config = dict(
    n_kv_head=5,
    qk_norm=True,
    attn_scale=0.177,
    bias='none',
    init_std_qkv=0.0305,
    init_std_o=0.00622,
    lr_head=0.00539,
    decay_fraction=0.813,
    train_tokens=267700000,
    dataset='wikipedia_en',
)
Each number is 500 + 40 x the weight over its row's rms, rounded and kept within 0 to 999. Layers, rows and columns count from 0. Numbers have three digits each. The size before them is the row's rms in percent of the matrix's.

# up: layer 7 MLP up, 448x160, rms 0.49, rows 60-73, columns 0-159
# down: layer 7 MLP down (transposed), 448x160, rms 0.236, rows 60-72, columns 0-159
# gate: layer 7 MLP gate, 448x160, rms 0.464, rows 61-73, columns 0-159
up60 087:534501443516518493474501455456468462603515557476562502449542480463425499567561496575576486428445511484571486477545481515461502561466505469489458486529505493554526529479502498500476507504427530495457521465546494475495490489500517542444567493476454511505460461478499561454423503490509484547498504499457552536456498491400534526540515537453584424474528528525424452511515498588503464437523535498538544533449485500460492463551432523544547465552517586485458452503485610481482481465467497
down60 097:487491447451504505472477468509526409479494476509540449472502537532479545486485450471560499541508489485523499545558495547480516516446520539537475528516547419482554528491549547428498527478468502512562464407482476487431544423458484478528472554523461515539483492508423528497349534475441574510510476579456517548470546534510520531494419524501473466532490494499510487503492553456470452457469506546531518478424547483473541527590486489505477475495529583393512524528491520414440511533484478
gate61 101:499444469544505468573497465506610519453523517485501421586549480479542561567471488512557459489534517489480500495547567529504542476409493497507526453526414488554443443481445540499569455511513468522560477481515436500559537517546483517498481459498469417533462552467509482556493460502415536442480493508517482498480496523499433557546566476530552532543525449530489506513526520507470458519536505428470522523539490581481546519498483522483480514460477458454538574555493593450581489467513537
up61 099:515421512503488516502506503462513475555451420480485475507546499504506436504584418467493489535463471472487514525473480566484480497504507544445531512481474547547539430571554413501519449465512477464521428459546442457501444496476518482447557502466493557526557451499503520507480541521546511450546546495526544474517550491560546518493491452535580471432556493511471536476563547431429475482453473495507544524414445472479506505484566582572541579567569465471506531492496522527470521448470550
down61 099:454490487494458521463585516462423429520548460471477543475471528516525515373446528498449500504521553495559494526486487508561494499503450522551496478533570523525469505538474439540473502463484556510443460540506458492502545467503487526477493493466470514498538491493534439538436489441483543467536493453486493444527527430449495500481451475495411600412482497418589459491532417484497520476500493449489528509483528426571564539499552509582500483459456495543473421458483526510503425528526513
gate62 099:464531454557546498508509524557477526469505405553477540420468524565523502542514539524528467487528475462446546510492558539494493372558515475499588525539450530555609618528483535468531491496487466446448458525485496454489485499558488552611528549536527440497514451477564506455542456437545536497481501488500470508485461545493484541425513549466530523524470575520501476546572532486513491486575547444502507474468519512479549480490510491539522478505509491469512511467520521476420487498540465
up62 106:469531523494451444478486482538403387480455557490490477620546524503549461463469533465463480613565545498501476575507498537537453550456504471511410553495476434456520463500492469554530464545433505511506558510494495520505525576537492472438483509492445523497448419516424486470477449532447489568495566458456504532464473527474512505523507551480495523516480454526450470446488513505523447488497489517418521505528453521539488538488498500546569527477504492555484447522471525541584526508518452
down62 099:471560508491487498537488521473592445467505508564553413535504474494562549530426468448515597558518557500508453526566539512530510447523568520490477579459452490551422437545510541464467549488449512546540517456506499483491480527475451478562485518528502473496488452498428564485454483495445478516402469496508527528553492405463458496544516548507569448504529478483502462497479523508416500507552500504461524494521443501462525511478434531476511472455544539543529534435505419433535501466537467
gate63 094:554457574511436443492487530511410521508505554528502508527511456520493505586548492453537489451511531514546480456496487459520490471500505478511513489525519539569535534499443556533474416539544487481449458527514483475470509522470514408584533414470574464514464476497497498561537491547492451501509582470489531480530467420478458543442477568531457495543568474509544559489525392508519432519495515518515516525453471492517474522512524464481521515557504515447440457508636538480545526494578512
up63 094:491525552489464539489478536491456525530497518521461514456464532540523557521538531468503513490475555504525454544488570555500452506543456412529496499473499533454468464411578501543548540498486466443496537538525597510501532502416521485511474487533543562546487544424519525507475500504565448475425447497490404542507465456503454475523461478438458469541536478488556488438491466516430475468469465466427512519510437520515537550485472560499447545434486458441503436457444458532592474545560514
down63 099:523518462502555516527544443500537469553474457468437519499523573547519441485476451529565527431517530521526448508489489513541447589458506481453490543573493473461429463460481486482578481461437468522455605514516480510509417547502567493511468525482550417444426578474512506486514471498536414562457480477486475505486523535446512376504440533523520478462473468521536498462467458556494547549545489532476467539495506493582484537492547494492506449536548468493550455460498466459502471516464519
gate64 101:467520492476538420508494442541353467486550458463572467476546485450447475510492544435490539470498515489420488480532504500442501568563498507472495476475472512481472514490487551538545470462450480568453537535411524489500516501511520519444470499472533474538467528457424516476492512496468463528590505460553548466461523568472525493607484466511501488539481517482528445490565426460487578511476496546525554445490499503523543510451453525524484519564572507423457585478478455535478514510483458
up64 102:491425519472514474415509474475603539477518484481536465519483494469457529506436487544513381483517514455469520509501518454534529465475498501472547449539561518587496527548538475572487486485559549523404510449574419512514481452523524566528509457513524558510552544477431457490469504489489548560518450555485516475478483508566538463504541465530468541465496487510525509557477469488516509479502492518473577535393452531553420492474496465437495519429563515476526467452457484542576464499471522
down64 095:467535598534497477495482422478548450580510481464498432438499528508573629452534452524483495488580465527525496545551511500552430478529553511502523492500530491497539502530508560495515503433580568425455506552560498495542511508430525560514454477527449470432501526535479456476480493460475459516508481573474513496495487540499482413499483464484518503488551499475461557497480499540487507524498519528483527550539516497500450544546556547493447520535439487480440567451454427451525442589513477
gate65 101:534481486501515489520497487504474551485531547502476502482450504460464523565443485524450492627510482478514429557496528427488510493495519516426579555439457570572489555494519537481476532471509494539479457513571535460436499516427502510514443412525578573572504507525537504474532518536450552535572519457560506437496523492561448543469557505462530477447515548456523567459487552497503491537481528489456477485532544540505449447501528467486508461398509479560500555444505521459487497473430527
up65 109:560500509538552588538503537501513542526553511541566500486487444467518477459529427435471471553498557497465507506430532467502471543528414511442472481554558518454488513590485519489470492459541520491491500514530512450501497510496445511548542493485529511496480466547482545530559460526494524446446460510473480478483563557492486600570554440492457535572432453547554541563502456488503549595435508536494525457587514439462446514528521453479517486504486496487461431536528552514544569526448494
down65 109:471614493528474508482521489539525489463498502525481514510430472431478491545563537477504567477509451494418518503527505510453617564497538518487501478529500474462530577485518519508493554428549517526453578465465521496422531467483495532573539541594488424539491536429502434521550514502505541544550469498435462420444516493497519499516455411480426478499469506494537478536585483512506524522480539475552498481502523475500508494525449473577526489440545533458461505531451508459524534511403497
gate66 103:524467517557504520440608536526599467493499498457452462514463479520449519506468509483436481514524571462524549490548490470496550546481509515498492412469547477569436528532483523591575454578580463488432502541468421481512445534574519550503574490515476469413481470488555551459459490481521519490584483450478460498503551490485564543531461530539499520557496536456524554509533570474498525483494481506432522462523450501528479456453463534508551490476472522520479496517489517548519533475512588
up66 099:525479526485554470502539498511459506511535536567476476568497534513426497511502573466497541563491500536543522497582574460589582455492492488467484481518496531466498545500473415439457491478521506543480471500526499487559374549475501419526551563475455540433479504434583458541477490511510515437569569503513525481495518540495546511565561497536556418483446493576481483505544504474492495493438463477507448488523572468535506492522517470490477483471498472448504483495473582499474406481541469
down66 106:494460528492544452505552493483431456515563517545485489496467484476449543563530481536509577439514455466487474472528491515464473450573526579481505479557509473512502581498530500499500594569477510584537501560530537473539571470459461487550476492558561529446437571578486489560488468538471476517506503469503495493490525501494568424513507614531493457483473453495480517528531437480580537507478526431439479479467484509519462514538493468521485539508492450491513434419441467438441503443559520
gate67 100:427437518538541523475515522561473422475509528515460493460505507470462470537495509461484393533431534511484464547537569497554432468454516526542539496542512504511499477506465530499538537527486498518504474510487494468563509494520502571536518454449423514537478528479470461474445459527464547477460469461458506583509584497472536459566539463496489543505513522499522523524599486527563541378570492570452468505517550615513565481513480481447464537503522499518498571463574508484530507535436469
up67 095:509529508512464529423541529454481499469537516413496555454482505520491529517541424415499443453538532470503507508441455472559489503524434505505521525546514468492498472405512446490458457439517448497484521479486568451476575534546542577491492480558473502541482454477443576469446519518494519493415458500441533578420511535468501529482404491492562527467519472491481540376509477436506418529503515485491463498501523600532497477517501550504504525508501469459516481539546463470456545454460497
down67 102:512431496382505437511498516579500550455538441523502483512528491580522471563475489509531481488539534476545557521511491431548563555506532509474473452473583543437508483490502536465452514552490513472463505471561553512465495565471505538487551544512482465497502490506495482576430531470496518461571466456534466552475462509498513535582465562554506437508503526492483446481480445528493493495486610545508493524549513446468523540430527564464514483473431541521540426485555483501551454489498602
gate68 099:439493444504508541545464511475476445578504508493481544451567477434521483495521489503451507465490514431480472547503472514450481432564530526550498528493442455502572419517559518492481500452454467452494574529519517518507452531526501505448521437506471477436431475483512487458499536538455460430526543485532397478506504488522497561478507509502544520549440503478424501526501524554532503483514540541459547474388505475469514535487501498522620539439513567488466479594544491547484571486445438
up68 106:428527534506522447550449485559499425494470519476535510475496445494586517434480528480514522531456513440507515478472560558466532523468452506468531521466487442478486464494508525523471468501558525491491465582525555438479489531558491440482479548491517466513508478534587530517497537533436548445426416478477466532522462481528545483520569501463477513467535426449503418402537442537568491501522488502458497506436524533462473526434471554472550494527453489493468394579550543546514530444495489
down68 104:528494438520462493479510529501493525529500562470475488539523496447430543473423469493513488581512548463394485505504464527553488431519474493592537602466533458551569506524476444519543539483505577420471446510507542480584508495491480485447508513470415548557517424527480504426483500505523460539533462512482458565499467513536507494553419519465455426500514489491478457520517475529524513430497441568544589541488509436535469534478477486547551496504519488475452455477473523533463443477535495
gate69 100:455549506554524528529497558551532561457480517488440508546507462567546472516581496562450514579559506515508501484575461483466563422484536418566462496531441514483471539487472481518514459472566480483498479545486451526512417527459492464466514502488500503482432492488539472436486593476543452530514492518556495509486473485461553393574430458418498538487493523478498540476476525460568574447413546524515494512484496536518536523433470495507496542453462438546558450495481520489531461506494525
up69 101:500508472529570522513566439530529512474527507458511449460532456463434553524552494464453566470535561474536503558503385447447538550465535549565471538467446504459508556457482447486548518479538442463536489474511499555471558470500468511509452522493405472500451430517486494509528488428482477511526527568561546553425439477523502501513513537510488556429496436503605513495436549496546442515497507439542488448488541494459467494477532491437566456517440499500452508527536484469480478501535534
down69 098:504535539476497495481487551475511441486478449544471455476506444539468447507556480479514496535519488381570462474493494458528511417485513491519536485516522557424482465443527516517535429451454543458439535559570424498536525513548471508533549483484511510484473505585413459549566508549505435514498486477486499559607425474427566543525452532471497495511516455511548470526464467438480507555448485514515465515568517501588481551459520458484461572492513458500510539549492466502506545535462525
gate70 098:459380567483528515558509511539565508456494468516496493482554497500431555523439524555499530448589529514475466544550495435497506429480495547408485499499559508417473527492424515500504484436534521538497525483460452469439504503487523480442553553488526452497477550447473450556537424465564551443533486522539564444465486521483536483423502435485510557514515539556451528511486458465471496460426431501489531536495462489481510485461484546465492547524535514504498493480573464525458561437475497
up70 100:511504450471532556520442551450439558483421461546537534504480532473537477487526477579506571505488481450560500494477480482502446525507489413458557593562526510554528479497556515501551545525494510527437541505523476459551500492424469582488452481561516554523537404508406463476499501481495539494535509532503524527402503460490490483486520447557490515395474484459486486521454579470502483446531511437497500425472414565490500503467570499555489480532515441501474542505505513508564482500508494
down70 105:548521466498459515469528500459436490508483520559536504486538475492476491528526519573503546504548478545537452520418569430469477505472511581467496493487483488608614484549517490501539459525467547569503485613459526497520557507511451588524468545521561420439471492491511459451464519463490458460524474573579492520475418484502456476514497495531539499504453522449439491518466510522526483514449559546497513505485508494445513493477487518529477503540482575455513444628562512500511540495475548
gate71 097:509447497560542436505501516535485530524439435423489518485502534473522512578421498559496493411540592481563507377470468442496546504508477512494577508500431473507463471449508504463542468481474474456486455509515471487496470483510489511533426456451459443494479521444523564451479453487449369423538495538477430499475537537515517487553480538491500569490528484511483504430506483528537459484445478512447559565526491516487507474465459474445527542450517536490490504517512508430451555444509520
up71 093:504494458530520478500562471436458497536472491481501487496494556484468498506551569473493483400500577460578527421514479460525491545481496537500497497557476486485519497464466448505483518439583565479496449452488487497551507449486495539510520464532452494491588505458462524517490527533458461473529475496534469517521575504523552452475556582425462466476451498472486408455489546517483430491488480491486446578563443477464473440441474465522557501452472529534526487553418509404481452423563459
down71 094:434567395460461414491461543491529460522508489516535437571428496414483539533507617509477500493525498552507567473470555495539501517507417510532537548554528543543409525573536519419452502475544504517450456364487531496512483418507482451509488466479478547469491523474492544529534533493536470496509477499531452454482484466544488481477472528549495505492463483501504505455506529453507432493509453484510500487514513512503499552585487555516574564521514463454472544547496523442446478484510507
gate72 094:461517541501521468445476468491455550522513532553576505499491477489492451439517566482476397539458567483480498454491541475521430458499615442450463471514500541499504530534447572487550559497544498445482458535521462481494497426553451499466414445539486526459524565519478491493467475456536501453490471513393506479504437528459481500473496551422471524471543480470494529447410551505401476475546475511547510477475509516562540503419476497528524454535479488475507507425464562461493501489526523
up72 096:483489594487478563501520564523518485542448538473537541498458449566456511491533479529415493504485494468519532492463513554631499485531504494472486594524372502487549489463447507496482572531541514543516517468490458486460518488563500392481470470509496451436476520525505529522466520550498491482467484489477502407449525462574401531503508506479515522528471500567562474566454523492560498504438511495480482471539535554475514480544539502491492512502457515510491421532472471542582542514588503
down72 098:520476476500480543513493509433485459544492519421412475534485558498440480480513517474418484480458531530433506472539504546563548490442474517510543481493517525448471523512549543535506519521573507612490511459419523473472503566503537471493529484484452441437515442539499456609481503466494463489562430476477481497502540540520498614556436550473495581547471474479560481500464485434478423442485459417513519512483478493517517541400455524469487496489480474508437532469504528492534522539496477
gate73 098:436509525471480469523512508502561534520499511438482536531485524572499536452520511522519457504492503486513535525499470509477485465485608519584501569484491471489573534519525461507524459426525480471452496511498468493516497431492640509500509533511487451461490508509477473502433482490510455499483531594483447482473568536489489513451538529491481537507473594496554519521490434531512562502484574453478570484552460546514523477454539514511510511557500382461616489487514409533522544492413431
up73 102:540503463562525538497514509461469485556495514509496491515477512457544460553486465469490485586495502506485465457491485455570518491505394510442501437531517544455494559463487522491491483529511517524498480450504596513471514498497409479536513458463564580519551461559505490515552495524481501467521509448484524568453461454518501487598538449556485498510499391502474464505548525434437409493545491447536481487505572452524484551498474504517479504353497563511466504508575508544517414469525506